python train.py --init_std_qkv=0.0437 --optimizer="adamw" --seq_len=256
Each number is 128 + 32 x the weight over its row's rms, rounded and kept within 0 to 255. Layers, rows and columns count from 0. The size above them is the row's rms in percent of the matrix's.

# layer 5 MLP up, 320x128, rms 0.129, rows 193-210, columns 0-127
size [ 96  95  91  98  96 100 100 103  97 102 101  95 102  96 101  95 103  96]
[[161  84 133  53 114 124  93 106  92 148 126 160  96 103 166 171  78  86  87 139 141 101 142 123  76 138 126 153 135 133 138 159 128 141 152 124  84 156  95 151 169  76 112 180 100 128 131 145 198 116 176 175 105 106  84 137 152 175  93 140  96  68 168 147  83 118 167 157  57 165 189  68 105 127 105 176  73 163 121  84 103  94 122  75 172 164 154 141 113 155 124 110 127 117 200 106 109 123 120 131 145 156 140  84 158 173 157 123 114 158 123 187 148 141 139 140 113 130 110 134 151 187 172 121 112 120 115  99]
 [125 129  95 160 119 101 170 139 122  90 163 177 153 144 103  83 110 146 176 127 102 171 118  96 155 107  21 151  84 177 113 102 107 135 199 159 123 104  80 168 145 111 137  93 146 119 116  96 116 124  86  88  72 188 172 183 141 160 144 124 109 100 155 142 120 115 129  93 150 182 123 117 114 172 109 152 133 172 114 159 134 117 134  86 117 131  48  55 139 115 106 147  69 120 128 115 115  90 150 141 129 131  82 116 112 119 149 100 134 125 164 162  80 126 133 108 187 106 161  73 207 179 104 144 115 121 135 108]
 [131  77 147  82 162 124 128 107 141  96 107 128 128 161 184 197 126 100 102 123 174 150 161 119 148 164 104 183 166 127 114 163 127  92 127 130 115 164 137 138 152 117 139 142 115 119  84 159 158 131 120  90 131 120 158 123  85 180 111 150  51 118 152  88  81 110 183  96 153  99  96 114 157 153 126 136  84  92  98 165 129 191 182 205 158 163 199  93 154 132 121 108 164 119 163 133 139  82  64 116 166 106 147 107 132 129 165 220 124 160 134  79  88 105 110 109 120 103 165  97 170 114 145 146 181 134 100  97]
 [150 188 114 131 148 117 187  73 138 130 141 121 113 123  54 147  90 134 125 130 104 142 122 186  85 139 113  84  98  95 106 146  92 125 147 175 155 131 115 114 123 181  99 108  96 206  53  56 125 131 116 173 107  84  84 137 190 173 127 174 151 134 124  68  81  92 103  63 177 109 152 162 129 114 128 118  83 136 105 116 147 173 167 196 138 146 120 183 119  61 137 115 155 162 123 160 110 129 125  93 164  82 169 125  92 149 117 115 118 132 142 138 136 103 130 158 162 131  92 123 124 146 156 114 129  65 117 150]
 [180 160 186 101 154 133 108 152  78 141  47  94 144 162  94 206 132 109 108 151  92  88 124 120 129 133 139 124 106 138 159 149 145 132 152 173  72 113 129 131 162 191 190 104 132  99 166 101 186 144 119 186  87  85 106 123 105 113 114 113 111 137  92 148 128 174  83 105 171 138 179 130 123 201 176 124 135 120 149 122 137 148 171 111 117 151 122 112 131 103 123 200 114  85 157 163 119 173 121 147 179  95  99 114 121 136 118 156 154 193 117 110 105 100  75 157 137 118  87 153 114 128  79 166 161 199 103 129]
 [142 152 125 126 172 146 140 104 175 109 136 150  74 123 140 155  84 147 105 167 160 103  74 139 192 130 123 155 159  90 200  78  98 147 105  94 107 142 100 178 128  89  61 143 157 142 136  82 107  91 137 138 174 142 162 171 112  95  82 111 124 152 174 127 159 141 123 166 110 102 133  92 118 100 109 183 112 118  80 157 129 105 163 213 136 151 129 168  81 105 137 130 104 154 157 115 160  90 169 154 138 150  77 129 101  99 150 165  36  87 115 129  53 150 110 115 102 129 153 104 103  97 126  60 157 129 124 125]
 [129  54 118 100 117 118 127 147  75 180 116  88 125 120 189 189 154 128 153 109 140 127 114  88 133 162 168 123 178 104 122  98 158 112  96 131 109 123 164 118 156 120 118 102 105 169 179 146 143 117 139 133  95 138 145 114 123 120 152  78  62 116  93 140  87 118 174 113 115 100 124 109 149 119 142 221 135  98 138 142 124 103 125 132 219 162 187 155 118 125 111 143 113  69 147  76 118  75 145 115 154 125 154 108  92 144 103 130 102 223 153 163 195  82 152 106 137 133  89 136 113 100 131 193 145 166  63 137]
 [119 103 159 145 208 105 179 125 157 130  73 107 189  85 122  93 133 131 183 103 101 161 138 147 116  97 155  95 156 181  70 157 156 114 110 124 109 124  71 101 151 126  96 184 133 208 152 133 173 126 153 133  84  64 127 122 132 136 109 104 140 159 120 172 123 116  77 109 169 111 124 115  92 141 159 104 106 179  73 105 146 183 120 114 119 151  66  90 120 201 145  80 157 138 180  99 105 171 147 121 112 147 101 151 114  80 132 119  69 146 150 103  82  71 110 158 138 123 159 105 121 108 123 129 137 142 143  71]
 [136 139 119 110 186 126 104 158 119 110 146 132 133  73 123 182 121 173 156 115 124 105 169 108 128  94 190  76 146 178 177 116  88 183 102 105 147 180 131 166  75  93 118 135 128  75 125  95  31 102  93 106 161 114 142 100 130 151 141 133 121 157 116 198 168 153  92 107 138 143 138 123 162 119  76 162 158 107 115 151 172 143 129 156 147 149 107 127 118 172 162 143  85 160 107 124 147 128 157 183  89  95 135 174  57 137 179 141 100  86 166 167  95  95 155 106  66 150 135 139  94 181 109  66 146 126 136 116]
 [141 144 155 143 183 121 150 103 165 116 135 179 203 168 156 189 114  73 171  91 139 140 112 132 144 109 178 120 102  81 118 135 151 113 163 122  93 162 134 177 109 131 127 130 131 180 197 152  95 126 138  97 123  96 147 132 161 129 176 141 145 135 172 209 115 159 120 150 130 141 123 110 112 113 148 155 102 162 148 120  85 134 109 172 129 114 209 133 157 105  91 160 130 103 167  54 120 141 150 128 137 136  94 145  79 130 120  78 129 139 106  69 161 125  90 152 107 144 207 143 143  94  77 204 189  92 121 146]
 [ 99 106 118 159 151  98 145 171 162 158 143 103  84 139  98 127 163 133 156 145 180 107 116 153 116  91  53 114  87 130 105  95 101 115 177 176 136  98 195 148 110 156 162 156 113 159 142 102  91 118 137  96 116 126 149 113 174 121 109 119 137 203 156  81 174 167 108 105  88 143 181  69  96  77 128 142 108  68  87 143 103 154 132 150 103 103  95 151 155 153 119 161 159  46 109 135 139 119 142  57 120  99 159 177 167 119 101  87 154 123 124 112 145 152 125  56 131 179  74 164 131  65 122 118 133 153  93 141]
 [142 165 155 166  78 107 134 150 111 130 137 146 105 154 141 150 124 154 106 148  88 163 154 136 112 106  86  88 140 137 157 179 111 113 138 121 135 111 165 150 162  82 122 111 188 159 122 104 132 124 139 150 147  90 104 110 178  84 112  81 147 155  70  97  36 107  98 184 138  62 146 139 185 137 119 154 202 118 170 121 128 131 179 130  89 118 158 112 144 117  86 143 130 153 172  94  66 177 108 112 138 133 201 186 137 128 185  93 144 139 161 106 151 108 147 118 142  97 172 151 213 169  83 100 119 108 117  95]
 [ 54 144 173  88 114 164 164 201 100  48 124 109 163 184 105 120 125 127 123 103 147 133 177 165 141 110  95 136 153  78 153 151 138 110 102  97 147  98 114 124 117 128  93 165 119 117 113 136 105 153 148 103 138  55 139 123 162  69 108 136 120 111 133  67 145  92 108 120 135 120 147  59 162  99  66 107 131 101 116 129  67 195 162 143 132 145  97 115 154 105 153  78 133  90 115 119 140 146  98 182 160 157  99 135 139 160 121 168 182  83  88 123 135 112  75 166 157 122 113 163 192 112 133 121  63 169 146  91]
 [ 92 116 117 181 151 171 100 144 126 126 186 153 132 143  81  99 115 107 130 110  79 142 202 140 147 117 131 128 130  80 167 107 133  78 163 124 118 158 148 150 147  82  96 101 182 101 107  37  82 107 126 125 160 132  79 107 142 120 129 152 174 113  93 132 189  94 124  59 127  90  97 164  59  88 127 131 173 168 140 177 167 145 147  99 130  94  93 117 158 104 188 161 124  97 108 134 121  99 124 190 166 102 140 165 178 155 134 106 103  94 127 126 215 153 126  90 112 153 167 144 116 115 110  89 130 163 133 151]
 [133 138  81 129 173 114 126 130 138 159  82  94  78 177 121 136 152 128 116 134  92 100  96 103 167 136 133 121 152 102 181 161 118 135  95 136 131 189  95 142 182 125 144 109 134 106 128 157 122 211 156 123 139 104 114 108 184 188 102 171 114  96  74 169 173 149  57 106 175 145 103 137 158 134 130 152  41 101 118 102 124 166 149 171 138  77 193 101 146 127 124 116 178 105 108 172 123 128  81 169 155 134 198 148 143 107 129  73 157 127 138 166 157 153 151 140 100 150 122 192 133 141 101  54 147 109  97 130]
 [ 89 133 124 122  54 163 104 159 144 141 120 133 106  49 107 154 143 147 101  93 113  88 142 150 102 127  96 148 123 164  82 148  95 122 143 118 109 114 112 139 134 122 144 132 123 156  84 137 170 190 102  94 131 148 153  88 170 109 166 193 167 137 110 147 156 149 139 163 148 155 129 117 103 160 104 129 110 137  74 108 140 165 181  73  93  88 161 172 129 166 204  93 165 119  80 198 153 136 119 131 121  95 168 141 113 112 140  95 211 121 130 161 135 102 168  81  82 170 125 105 133 116  99  40  81 102 147  87]
 [ 91  90 108 122 172  82 176 180 160 176 101 135  76 134 134 171 115 134 128 106 116 110 159 133 162 122 141  71 146 124 108  75 166  73 124  95 111 179 153  86  65 149 111 164 188 141 124 167 124 124  82 142 109 158 123 120 127 113 155 137 130  94 174 145 132 170 150 151  94  58  97 140 108 111 126 179 113 122 103 142 136  85  88 150 127 133 167  48 157 167 121 111  75 109 130 116 149  75 149 155 126 184 103  63 147  86  81 176  63 134 134 109 148 121 152 161 127 170  89 118 202  98 105 117 132 110 110 132]
 [138 211  88 103 109 104 150 112 144 101 104 122 131 104 139 138  80 134 114  66 196 114 146 133 125 144 135  94 116 179 102 168  98 141 129 108  80 121 111 100 119 168 119 141 160  79  98 137 194 125  94 140 139  77 167 156 171 140 121 143 149  99 134 133 106 138 141  90 134 140 151 128 128 157 105 217 140 185 119  89 126 123 145 198 177 103 179 182 200 107 122 184 131 143 143  42 141 147 134 112 106 134 144 169 106 134  93 115 139 142  93 163  80 130 138 163 136 123 153 159 146  75 189 168 179 114 165 157]]
# layer 5 MLP down (transposed), 320x128, rms 0.124, rows 193-210, columns 0-127
size [ 98  98  93  98  96 103 103 103 102 101 105 102 101  95  98  96 105  97]
[[173  94 118 127 112 117 114 109 223 139 116 128 192 189 139  86 145 155 125 108 151  94  83 156  56 152 133 122  98 108 151 145 134 179 126 139 122 130 125  99 107 116 152  56 141 153  70 159 112 116  65  77 119 169  87  75 105 165 143  76  77 135 159 157 118 145  97  95 140 136 144 117 103  98 172 140 100 151 144  92 170  97 199 101 176 171 138 135 126 121 124 113 179 205 143 161 148 132 102 101 100 143 144  99 104 149 187  97 149 113 107 136 121 131 138  91 141 135 164 203 110 165 133 103 107 110 148 162]
 [123 123  94 114 144  85 182 133 113 152 168 175 201 131 161 120 147 147 106  83 110 176 117  77 134 124  90 151 128 148 131  93 172 115 188   6  93 119 158 159  97 122 133 121 208 118 206 105 112 176  98 169  84 152 135 109 124 105 189 164 103  78 112  70  90 125 153  63 125 125  99 104  86 147  84 106 135 112  81 162 122 141 138  54 132  95  85 159 122 142 146 166 114 183 120 134 101 127 115 136 171  97 117  74 127 130 133 130  93 135 143 122 131 125 119 111 131 131 143 136 145 127 101 122 164 114 128 153]
 [136  94  98 117 110 155 121 120 147 154  99 118  60 120 125 151  89 179  60 117 161 153 143 148 144 112 111 107 140  97  63 102 137 117 150 101 115 139  98 120 104 126 125  89 165 126 107 148  95 129 205 138 147 153 145 160 114 116 117 152 166 110 152 137 116 123 153 155 114  91 178 127 184 119  58 185  98 157 141  88 190  82 116 181 151 104  99 126 121  84  69 162 137 144 144 105 162 118 137 184 173 159 127 136  42 177 125  83 141 141  69 119 151  96  91 135 157 111 161  95 198 124 166 153 136 142  53 151]
 [120  86 137 151 153  99 121 137 152 134 122 147 117 156 173 114  90 140 121 111  83 157 104 159 130 118 184  77 140 164 147 144 145 176 160  80 151 104 116 104 110  57 136 110 141  83 180 169  86 183 119 168 126 182 203 100 122 122 165  98  92 105 146 202 135 141 102 205 130 147 120  83 140 124 106 130 123 148  98 102  95 100 105 151 123 117 154  53 150 129 128  75 169 104 138 148 116 125 165 134 117 173 146 147 135 138 105 108 121 151  68 103 151 186 150  78 128 147 102 108 106  48 165 152 177 134 113 202]
 [115 116 122 103 126  74 144 166  91  98 100  81 128  71  56 171 113 164 103 118 169 153 123 156 102 152 149 145  93 153  92  98 166 127 143  96 154 118  95 101 185 110 140  80 149 114 121 135 111 110 152 130 135  85 116 154  64 155 176 111 180 157  78 136 219 100 174 121 180 174 107  85 102 102 130 159  65 111 115 164 132  66 114 117  61 122 106 159 109 117 104 160 100  95 115 108 104 115 112 108 124 113 158  93 145 171  88  74 135 115 156  88 134 167 116 100 137 105 144  74 194 101 116 171  95 128 103 117]
 [119  97 138 112 197 118 120 179  80  33  52 153  89 103 136 106 157 141 141 183  97 130 103 121 139 157 132 113 146  95  78 128  80  91 219 154 106 151 135 154  91 122 148 147 153 104 120 147 123 109 116 138 142 141  84 124 116 112 223 111  98 148 151  96 142 138 146 190 166 117 201 166 139 143 133 168 182 150 159 126 146 177 132 150 109 139 137 137 149 133 169 114 166 139 155 102  86 136 133 111 162  84 125  94  77 157 129 170  81 136 129  66  97 151  84 119 114 131 125 150 104 125  87 105 109 185 140 121]
 [114  86 137 143 187 103 112 131 129  74 151 135 139 153 134 106 154 137 107 102 127 165  71 138 153 156 152 140 159 160 128 133 141 133 162 176  96 124 112 109  44 175 152 120 142 151 120 167 139  79  65 143 130 159 116 132 158 106 167 125 110 134 176 115 127 171  58 150 100 161  64 131 149 138  93 152 149  73 160  91  83 148 101 190 124 155 130 113  89  79 139 116 188 181 184 174 122 122 132 199 148 127 144 135  58 191 179 155 108 120  83 130 151 158  86 170  98 128  90 123 105 130 133 125 182 139 163 140]
 [ 93 123 169 140 164  75 116 105 127 199 160 169 113 135  91 175 163  95 133 153  75 146 120  95  63 195 110 123 133 108 104 124 123 170 198 165 136 176 165 115 165 134 111 168  74  92 123  94 134  93 110 152 142 159 155  68 129 123 141  94 146 152 145 131 132 101 133 158 173  97  93 105 108 162  72 117 152 131 143 181  79  97 107 137 184 148 114 135  97 167 155 126 127 170 113 142 166 147 141  99 127 132  88 137 124  98 133 190 100 122  85 200 172 165 126 119 135 185 171  88 160  92 148 123 132 199 107 114]
 [ 88 174 147 140 101 143 130 186 156 139 103  85  96 113 121 104 198 181 141 117 127  75 160 130  85 112 144  87 158 145 132 109 157 115 116 135 196 117 129 115 113  64  75 147 134 126 138 141  76 122 102 190 133 130  93 115  93 173 171 154 138 104 160 105 128 145  99  85  61 108 129 199 145 149  84 105 143 160 115 126 101 156 117 172 104 155 137 119 109 103 137 124 130  95  92  68 174 113 151  60  74 100 141  64  99 130 146 172  91 106 187 121 172 156 126 128 177 145 151 104 128 125 158 118 181 138 170 187]
 [140 105 117 118 185 168 188  64 111 109  93 136 145 140 133  99 186 102 154 128 104 148 126 167 142 149 153 169 154 171 134  97  60  95 165 109 132 135 167 126 137 103 140 168 117 152  87 169 108  88 136 195 147  95 143 140 144  98  87 110  84 126  71  99 134 147 111  93 191 116 163 112 114  86 116 113  87 155 191 130 126 110 176 110 105 119  95  78 142 159 166 147  91 118 127 131 178  84  88  89 100  91 137 164 126 110 103 128 240 133 113 124 109 125 119 154 150 147  39 102 118  95 111 152 142 160 152 141]
 [ 88 164 120 147 110  95 123 127 128 156 117 162 124 171 122  90 129 126 150 134 108 135 129 156 119 138 157 140 127 136 140 133 112 132  62 146 122 102  33 188 174  52 129 107 120 100 140  81 147 155 142 156 148  84  55 138 126 135 112 110  90  98 169 101  47 144 130 123 146 136 156 126 102  77 143  46  81 123 116 100 148 145 118 141 137  99 102 125 138 111 110 187 148 109  76 138  39 141 107 126 133 162 133 120 225 168 167  94 116  98 107 139 212 121 125 134 160  76 102 115 123 125 123 190 109 125 122 145]
 [157  89  93 110 118 155 111 196 197  97 134 101 131  73 103 133 135 141 163 183 107 153 104 132 143  90 135 158 143 115 188 120 130 154  84 172 153 165 179 111 104 171 149 116 111 165  97 121 122  74 168 151 116  49 128 164 147 166 161  82  76  96  71 161  83 116 128 135 150  94 185  94 156  79 117 149 107 140 164 117 216 151 134 151  95 135  79 149 132 135 163 175  87 136 143 160 101  77 105  93 112 111 140 163 123 143 127 121 133 137 114 137  85 109 158 100 146 202 100 151 143 150  88 117 147  96 138 161]
 [147  53 105 176 121  71 144 145 100 146 175 120 102 101  95 153  91 133 128 126 151 108 121 173  78 110  92 164 118 140  62 109 159 149 167 137 171 144 176 155  87 174 184 151 132  97 187 139 148 163 159 154 137 133 193  86  91 116 132 123 141 150 132 127  63 166 170  78 135 193  88 103 138  98 100 166 153 105 200 161 127 143 119 118 106 142  85 164 105 137 127  83 129 124 102 128 104 130  97 137 138  54 152 133 134 135 145 107 160 121 112 168 138  98  90  73 124 128 115  96 221 158 121  95 121 131 167 144]
 [128  96 173  65 131 109 116 146 146 144 126 141 179 112 108 156 148  95 107  77 164 153  83 117 135 140 163 133 137 220 111 136  97 147 112 147 157 198 132  79 142 128 136 210 122 136 120 191 159 118 124 124 143 127 121 132 154 126 148  75 168  85 130 127 192 134  92 156 103 108 121  58 124 148  74 134 147  98 191  77 109 152 114 139 138 171 153 118 118  94  91 126 161 127 195 109 110  93  86 139 144 226  86 139 114 145 110 150 139 158 147 101  78 102 158 140 158  63 140 172 113  96 110 164 155 112 125 124]
 [130  95 141  92  99 121  99  70 152 120 113 131 181  94 111 114  92  94 158 124 127 165 180  82  87 106  97 159 118 109  98 111 108 148 234  65 146  97 118  98 184 133 129 162  73 132 130 155 149 168 143 103 127 181 132 138 155 127  72 112 112 105 121 129 116 144 164 109 125 142 115 146 142 130 124  89 171 176 119 129 194 130 131 129  81 121 115 144  99  90 102 148 102 115 161 104 165 112 110 152  96 158 123  86 144 107 153 145 142 164  61 142 141 110 124 112 226 114 166 220 105 165 167  77 119 164 131 172]
 [174 192  96 186 123 124 149 121  80  96  94  99 143 146 116 148  99 109 111 158 142  85 129 142 128 118  97 120 106 184 112 160 116 150 139  61 119 164 170 132  91 183  71 141 132 157 165 127 114 119 122 165 142 159 123 102 168 165 115  94 111 171 126 181 155 133 113 138 168 152 119 139 145  90 137 141 180 122 152 166 186 155  90 215  80  87 131 139 109 109 108 130 120 152 105  74 117  79 135 210 128  92 147  86 159 114 118 150  61 161 138  99 113 143  60 176 179 123 122 157 136 195 126 144 171 128 140 150]
 [212  81 133 151 104  94  65 142  65 108 143 145 136   2 118 116  93 162 102 123  88  93 153 150  97 115 167 158 105 137 107  83  70 124 170 132 139 151 117 126 143 119 109 123 113 113 145 172 133  98 111 133 106 155 207 131 122 102 141 132 145 153 166 126 144 112 161 114 107 153 173 111 122  82 118 118 133 107  91 171 138 142 148 125  65 118 149 110  80 105 115 140 146 143 180 131 142 148 118 140 133 157 137  89  74  95  71 180 100 137 135 113 114 123  95 100  89 125 120  67 134  99 141  84 132 201 109 205]
 [152 139 162 107  88 127  63 175 171 175 211 146 149 147 171 167 123  94 111 178 118 169  52  80 110  94 122 131 162  78 129  80 127 134 166 177 158 153 140 127 170 151 157 100 191 168 149  87 164 117 153  97 152 189 152 171  88 130 123 163 117 129 110 143 153 115 123 123 146  77 131 134  86 116 148 123 115 117 126 114 120 123  64 129 139  90  75 159 106 155 145 153 118 104  61 214 114 133 147 156  90  82 154  88 142 110 141  86 113 110 148  83 153 106 106 147 166 133 147  82 126 166  97 155  99 109 124 119]]
# layer 5 MLP gate, 320x128, rms 0.137, rows 194-211, columns 0-127
size [106  93  94  90 101  93 106 105 100  97 105  97  94  93  93 104  94  97]
[[125 159  79 111 136 120 155  71 163 127 164 164 102 133 147 107 131 113 155 130 131 166 122 134  76 133  82  96 118 127 171 113 146 130 175  65 116  99 110 208  89 123 118 106 176 127  71 123 166 124 104  81 102 157 183 136 144 115 145 109  85  84 128 160 138 136 116 102  98 142 127 128 101 100 119 167 142 150 157  63  50 176  85  61 142 131  61  62 107 142  94 161  90 163 181 160 129  75 123 123 124 164  41 108  80 154 109 162 173 143 123 152 144  88  93 106 107 146 116 136 147 145 126 152 146 132 136  90]
 [149 170  92 114  49 115 118 141 173 147 153  91 103 120  90 152 140 146 180 127 150 109 137 114 132 106  97  93  54 104 117 130 180 149 168 112 115 116 146 185  70 183 149 112 172 122 118 135 102 100 155 112 141 154  98 187  99  64  92  80 171 175 197 103 108 131 148 195 128 124 173 116 143  62  71 177 101 129 123  98  84 127  96 121 148 131 114  94 111 101  91  97 108  82 145 155 163 140  85 126 125 136 117 125 105 124 108  86 200 160  70 128 163  95 129 136 161 151 151 141 131 168 163 146 105 148  94 133]
 [ 77 148 142 150  99 152 103 106  83  84 130 107 173 112  49 154 152  59 106 124 194  86  74 139 121 147  85 151 141 132  93  93 137 180 136 151 146 161 134 135  79 143  49 108 131 194  70 163 118 134 178  99 103 129 115 125 150 110 152 148 159 184 159 124 138 143 147 108 164 191 113 151 143 128 156 152 145  97 100 167 110 111 160 133 126  84 124  80 102 108 125 120 141 161 111 126  82 176 161 116 204  99  81 158 105 130 119 127 138 103 131 195 109 167 130 165  84 147 160 127 173 138  87 170  90 128 125  96]
 [179 183 142 150 176 125 152 145 187 165 101 131 126 154  91 131  80 170 105 133  83 168 101 161 115 114 100 152 186 147  95 109 127  96  96 116 130 147 125 163 131 162 125 150 174  64 128 159 153 142 112 143 137 180 125 152 108 190  52 101 146 155 185 113 127 112  90 116 155 127 107 150 109  75 106 112  93 122  83  75 105 185  93  98 119 115 129  90 112 165  93 116  96 161  85  80 112 103  92 169 138 150 113 109 147 153 155 114 156 179  59  94 109 114  86  88 126  75 159 127 120 185 131 100  62  93 122 115]
 [148 125 101 116 183 112 138  95 197 124 215 173 125 146 123 109 154  83 164 112 135 181  80 136  81 156 159 126 123  90 180 153 120 131 161  86 112 153 116 150 144 140 150  86  66 138 150 128 109 100  88 153 179 122 116 155 123 129 132 107 196 179 134 169 145  98 149 117 122 169 156  72  83 122 116 157 136 150 104 111  82 183 152 217 138 111 116 103 173 131  77  95 134 137 139 150 135 109  65 106 205 153 121 138  93 158 199 116 151 138 119  98 169 141 121 139 119 122  97 108 128 167 170 109 174 116 100 115]
 [187 104 112  94 167 172 111 108 114  80  83 150 165 130 108 120 141 115 126 130 141  58 130 178 126  94 144  81  84 115 158 142 141 198 137 120 130 126  97 120 202 137 167 109 174 117 116  98  97 145 117 101 133 110 144 118 115  81  97  99  41 120 107 181 129 135  90 135 126 122 121 104  99 149 155 127 132 150 155 121 108  99 136  98  93 113 152 105 133  90  91 119 102  94 141 204 180 182 120 157 146 136  39 200 142 142 145 172 112 153 116  74 105 109  54 174  99 157 153 123  80  79 113 140 137 126 139  91]
 [200 111 141 122  82 151  68 163 139 127 184 139 123 112 134 162 125 139  96 151 136  95  96 137 116 175 118 103  93  40 135 150 116 123 129 102 128 149  94 107  80 142 155  98 131  52 157 123 109 158 123 125 130 150 132  80  98 115 127 143 147 126 166 153 190 106 132 124  80  62 119 158  88  91 110 174  94 162 120  54 129  82 110 188 114 196 132 129 134  76 114 153 136 134 122 153 155 104  88 113  91 144 148 120 119 134 171 183 151 117 134 128 168 191  96 182  74 124 186 127 159 149 119 174 104 170 136 172]
 [174 121 129  94 191 149  78 100 174 126 153 165 162 118 136 220 126 108 158 121 110 189 114 133  77 146 156  61  90 142 170 134 134  79 117 100 143 142 135 157 123 120 129 120 108 129 122 154  84 135 122 100 157 110 135 161 113 142  99 118  77 133 122 191 108 145 123 106 100 171 127  73 127 121 114 124 102 153 152 135  97 106 132 132 159 137 167 151 130 136 120 103  45 178 153 225 169 115 138 136  82  88  46 158 102 112 109 168 137 146 155  98 100 114 106  99  59  96 143 130 104 186 116 104 186  92 141 143]
 [ 86 102 124 129 190 129 130 105 101 132 165 133 149 137 185  93 139 123  95  92 104 160 129 157 143 101 146 158 104  90  94 136 104  87 170  98 114 138 152  96 109 104 102 192 118 128  94 138 114 101 144  63 142  55 164 183 124 131 108 125  90 101 125 115 157 130 112  84 139 104 151 168 121 180 138 152 133 128 111 146 127 126  75 128  95  97 138  90 167  98 126 171 110 125 146 102 130 106 184  80  94 135  97 188  58 183  74 154 170  99 141  94  72 138 200 134 107 166  98 130 167  82  95 163 141  80 192  81]
 [133 151 102 181 155 171 166 127 114 158  69 115  84 113 157 145 141 109  78  94 123  68 203 114 152 172 104 112  87 130 165  62 135 100 141 154 126 136 196 105 124 111 100  91 117 141 130 177 122 130 129 113 151 111 146 143 143 111 103 136 115 145 148 187  99 163 147 173  74 127 148 191 163 138 134 177 133 124  96 118 105 137  89 145 156 185 132 119 123 176  90  64 144 159 160 144  98 181 188 115 112  70 113 147  85 117 111 146 153 176 175 161  59 106 126 128  72 158 115  74 147  93 108 172 119 116 110 115]
 [103 142 131  93 136  90 160 187 190 137 124 112  85 170 118 124  63  90  94  80  96  72 131 170 114 141 146 106 114 157 152 140 108  89 162 133 104 157 132 130  93 104 133 104 172 210 111 101 176 203 163 107  94 115 139 139 147  99 135  95 119 147 142 148 114 100 128 161 130 108 113 172 134  99 151 120 188 145 160 111 123  95  96 105 117  87 202  60 152 110  72 131  98 157 171 161 165 162 135 101  75 176 142 178 132  79 125 151 174 160 111  75 158 141 111 119  99 114 155 118 145 122 103 122 126  78  72 160]
 [116 112  88 149  98 153 153  81 152 106 166 111 172  77 119 168 120  94 107 166 125  87 113 103 169 179 165 122  69 155 107 123 166 162 149 106 132  76 115 169 142 102 139  72  99 101 149 131 151 176 189 171 194 137 193 125 147 174  75 159 135 164 167 111 154 107 124  87 125 176  86 159 121  94  91 197 141 175 100 141 100 112 153 126 113 199 104  79 120 137  92  93 144 128 134 122 161 107 138  74  89 141 144 120  86 104 167 126 139 142  98 147 140 132 156 113  85 174 193 101 175 110 133 131 154 142 162 102]
 [123 111 159 171 111 133 172 120 180 137 119  71  58 164 181 142 116 120 113 106 173 132 140  96 147 152  84 121  94 137  50 198 148 102 174 174  88 120 154 198  99 162 128  90 119 132 136 126 117 134  94 100 103  99 161  94  89 123 100 211  69 100 135 139  94 162 191 133 136 135 110 181 168 122 176 178 143 135  87 163 125 119 119 148 130 121 142 174 110 142  73 104 127 159 112 161 198 150 181 140 165  93 152 114 128 124 106 171  66 105 130 165 121 157 113  96 136 129 133 105 156 119 123 165 152 131 165 114]
 [138  74 115 136 115 127 125 147 117 134 174 139 155  78 129  96  88 101  76 167 139 135 150 202 120 133 144  94  83 141 120 140 128 169 148  83 159  97 148 110 142  98 120 138 131 133  83 122 131  89  99 133  91 213 113 138 105 108 129 141  67 114 173 113 126 105 135 186  93  56 151 133 113  64 156 125 150 108  62 108 117  74 130  85 143 150  98 152 137 121 138 106 100 174 101 103 121 133 119 115  96 159  66 118 181 107 138 184 106 114 159  73 165 109 132  96 186 116 118 113  84 131 101 181  36 101 174 154]
 [140  78 146  43  64 107 115 137 135 123 131  98 106 111 204 119  87 131  97 119 123 141 201 164 106 168 135 133  93 123 207  72 103 124 118 112  95  94 105 135 166 117 125 111 149 108  76 144 159 114 132 156 103 119 125 133 116  72 134 114 129 151 140 135 137 128 101 117 133 140 137 124 125 145 132  76  97  96 137 102 141 111 169 136 146 105 150  92  78 116 135  77 128 128 121 178 188 156 146 109 110 164 137 176  82 156 125 106 136 180  92 102 185  75 156 100 144 102 162 128  86  15 212 133 136  95 134 151]
 [165  89 132 147 120 123 123 152 120 132 129 148 131 106 130 141 178 140  81 132  45 123 157 177 106 185 139  86 141 134 130 178 180  44 169 163  77 171  78 129  76  81 118 128 130 131 164 108 143 133 189 127 185 151 126 125 147 126 171  88 152 192  72 181 120 118 162 130 125 103 178 130 106 172 159 112  99 144 146  88 117 110 122 103 133 128  86  80 125 182  99 106 135 184 108 124 118 190  90 151  92 131  89 146 131 143 144  91 131 129  77  47 150 107  83 167 108 133 148 101 107 131  91 137 119 145 117  93]
 [106  88 187  83 121  94 156 157 140 134 175 161 107 142 143 141 103  61 131 151 153 186 120  89 100 122 170 112 157 135 148 102 108  93 141  89 120 109 122 117  82 168 147 116 150  79 113 178 166 120 119 148 117 206  69 112  86 142 124 128 153 190 156 117 154 190 179  61  99 106 164 116 119  85 182  73 115  87 124  60 127 113 160 104 124  49 113 125 127 159 137  72 117 135 113 158 153 166 121 104 136 131 160 151 135 183 161  87 137 134 135 132 144 134 142 124 101  81 124 141 135 105  88  88 167 186 105 167]
 [106  88 182 128 188 127 112  61 108 118 192  76 123 135 114 164 125  95 168 147 169 132 169 143 176 159 145 121 129 144 125 117 182 118 165 129  58 121 127 128 120 105 103 160 126 124 127 173 126  94 134  73 134 126 125 108 135 119 192 170 118 103 146  59 104  92 107  65  84  69 140 153 142  52 152 135 141  62 112 118 151 155  74 106 133 140 142  92  55 103 117 155  99  89  75 102 151  81 144 119 139 158 121 150 112 115 130 154 106 166  89 138 175 132 134 131 143 162 172 185 151 170 118 130 186 131 141  95]]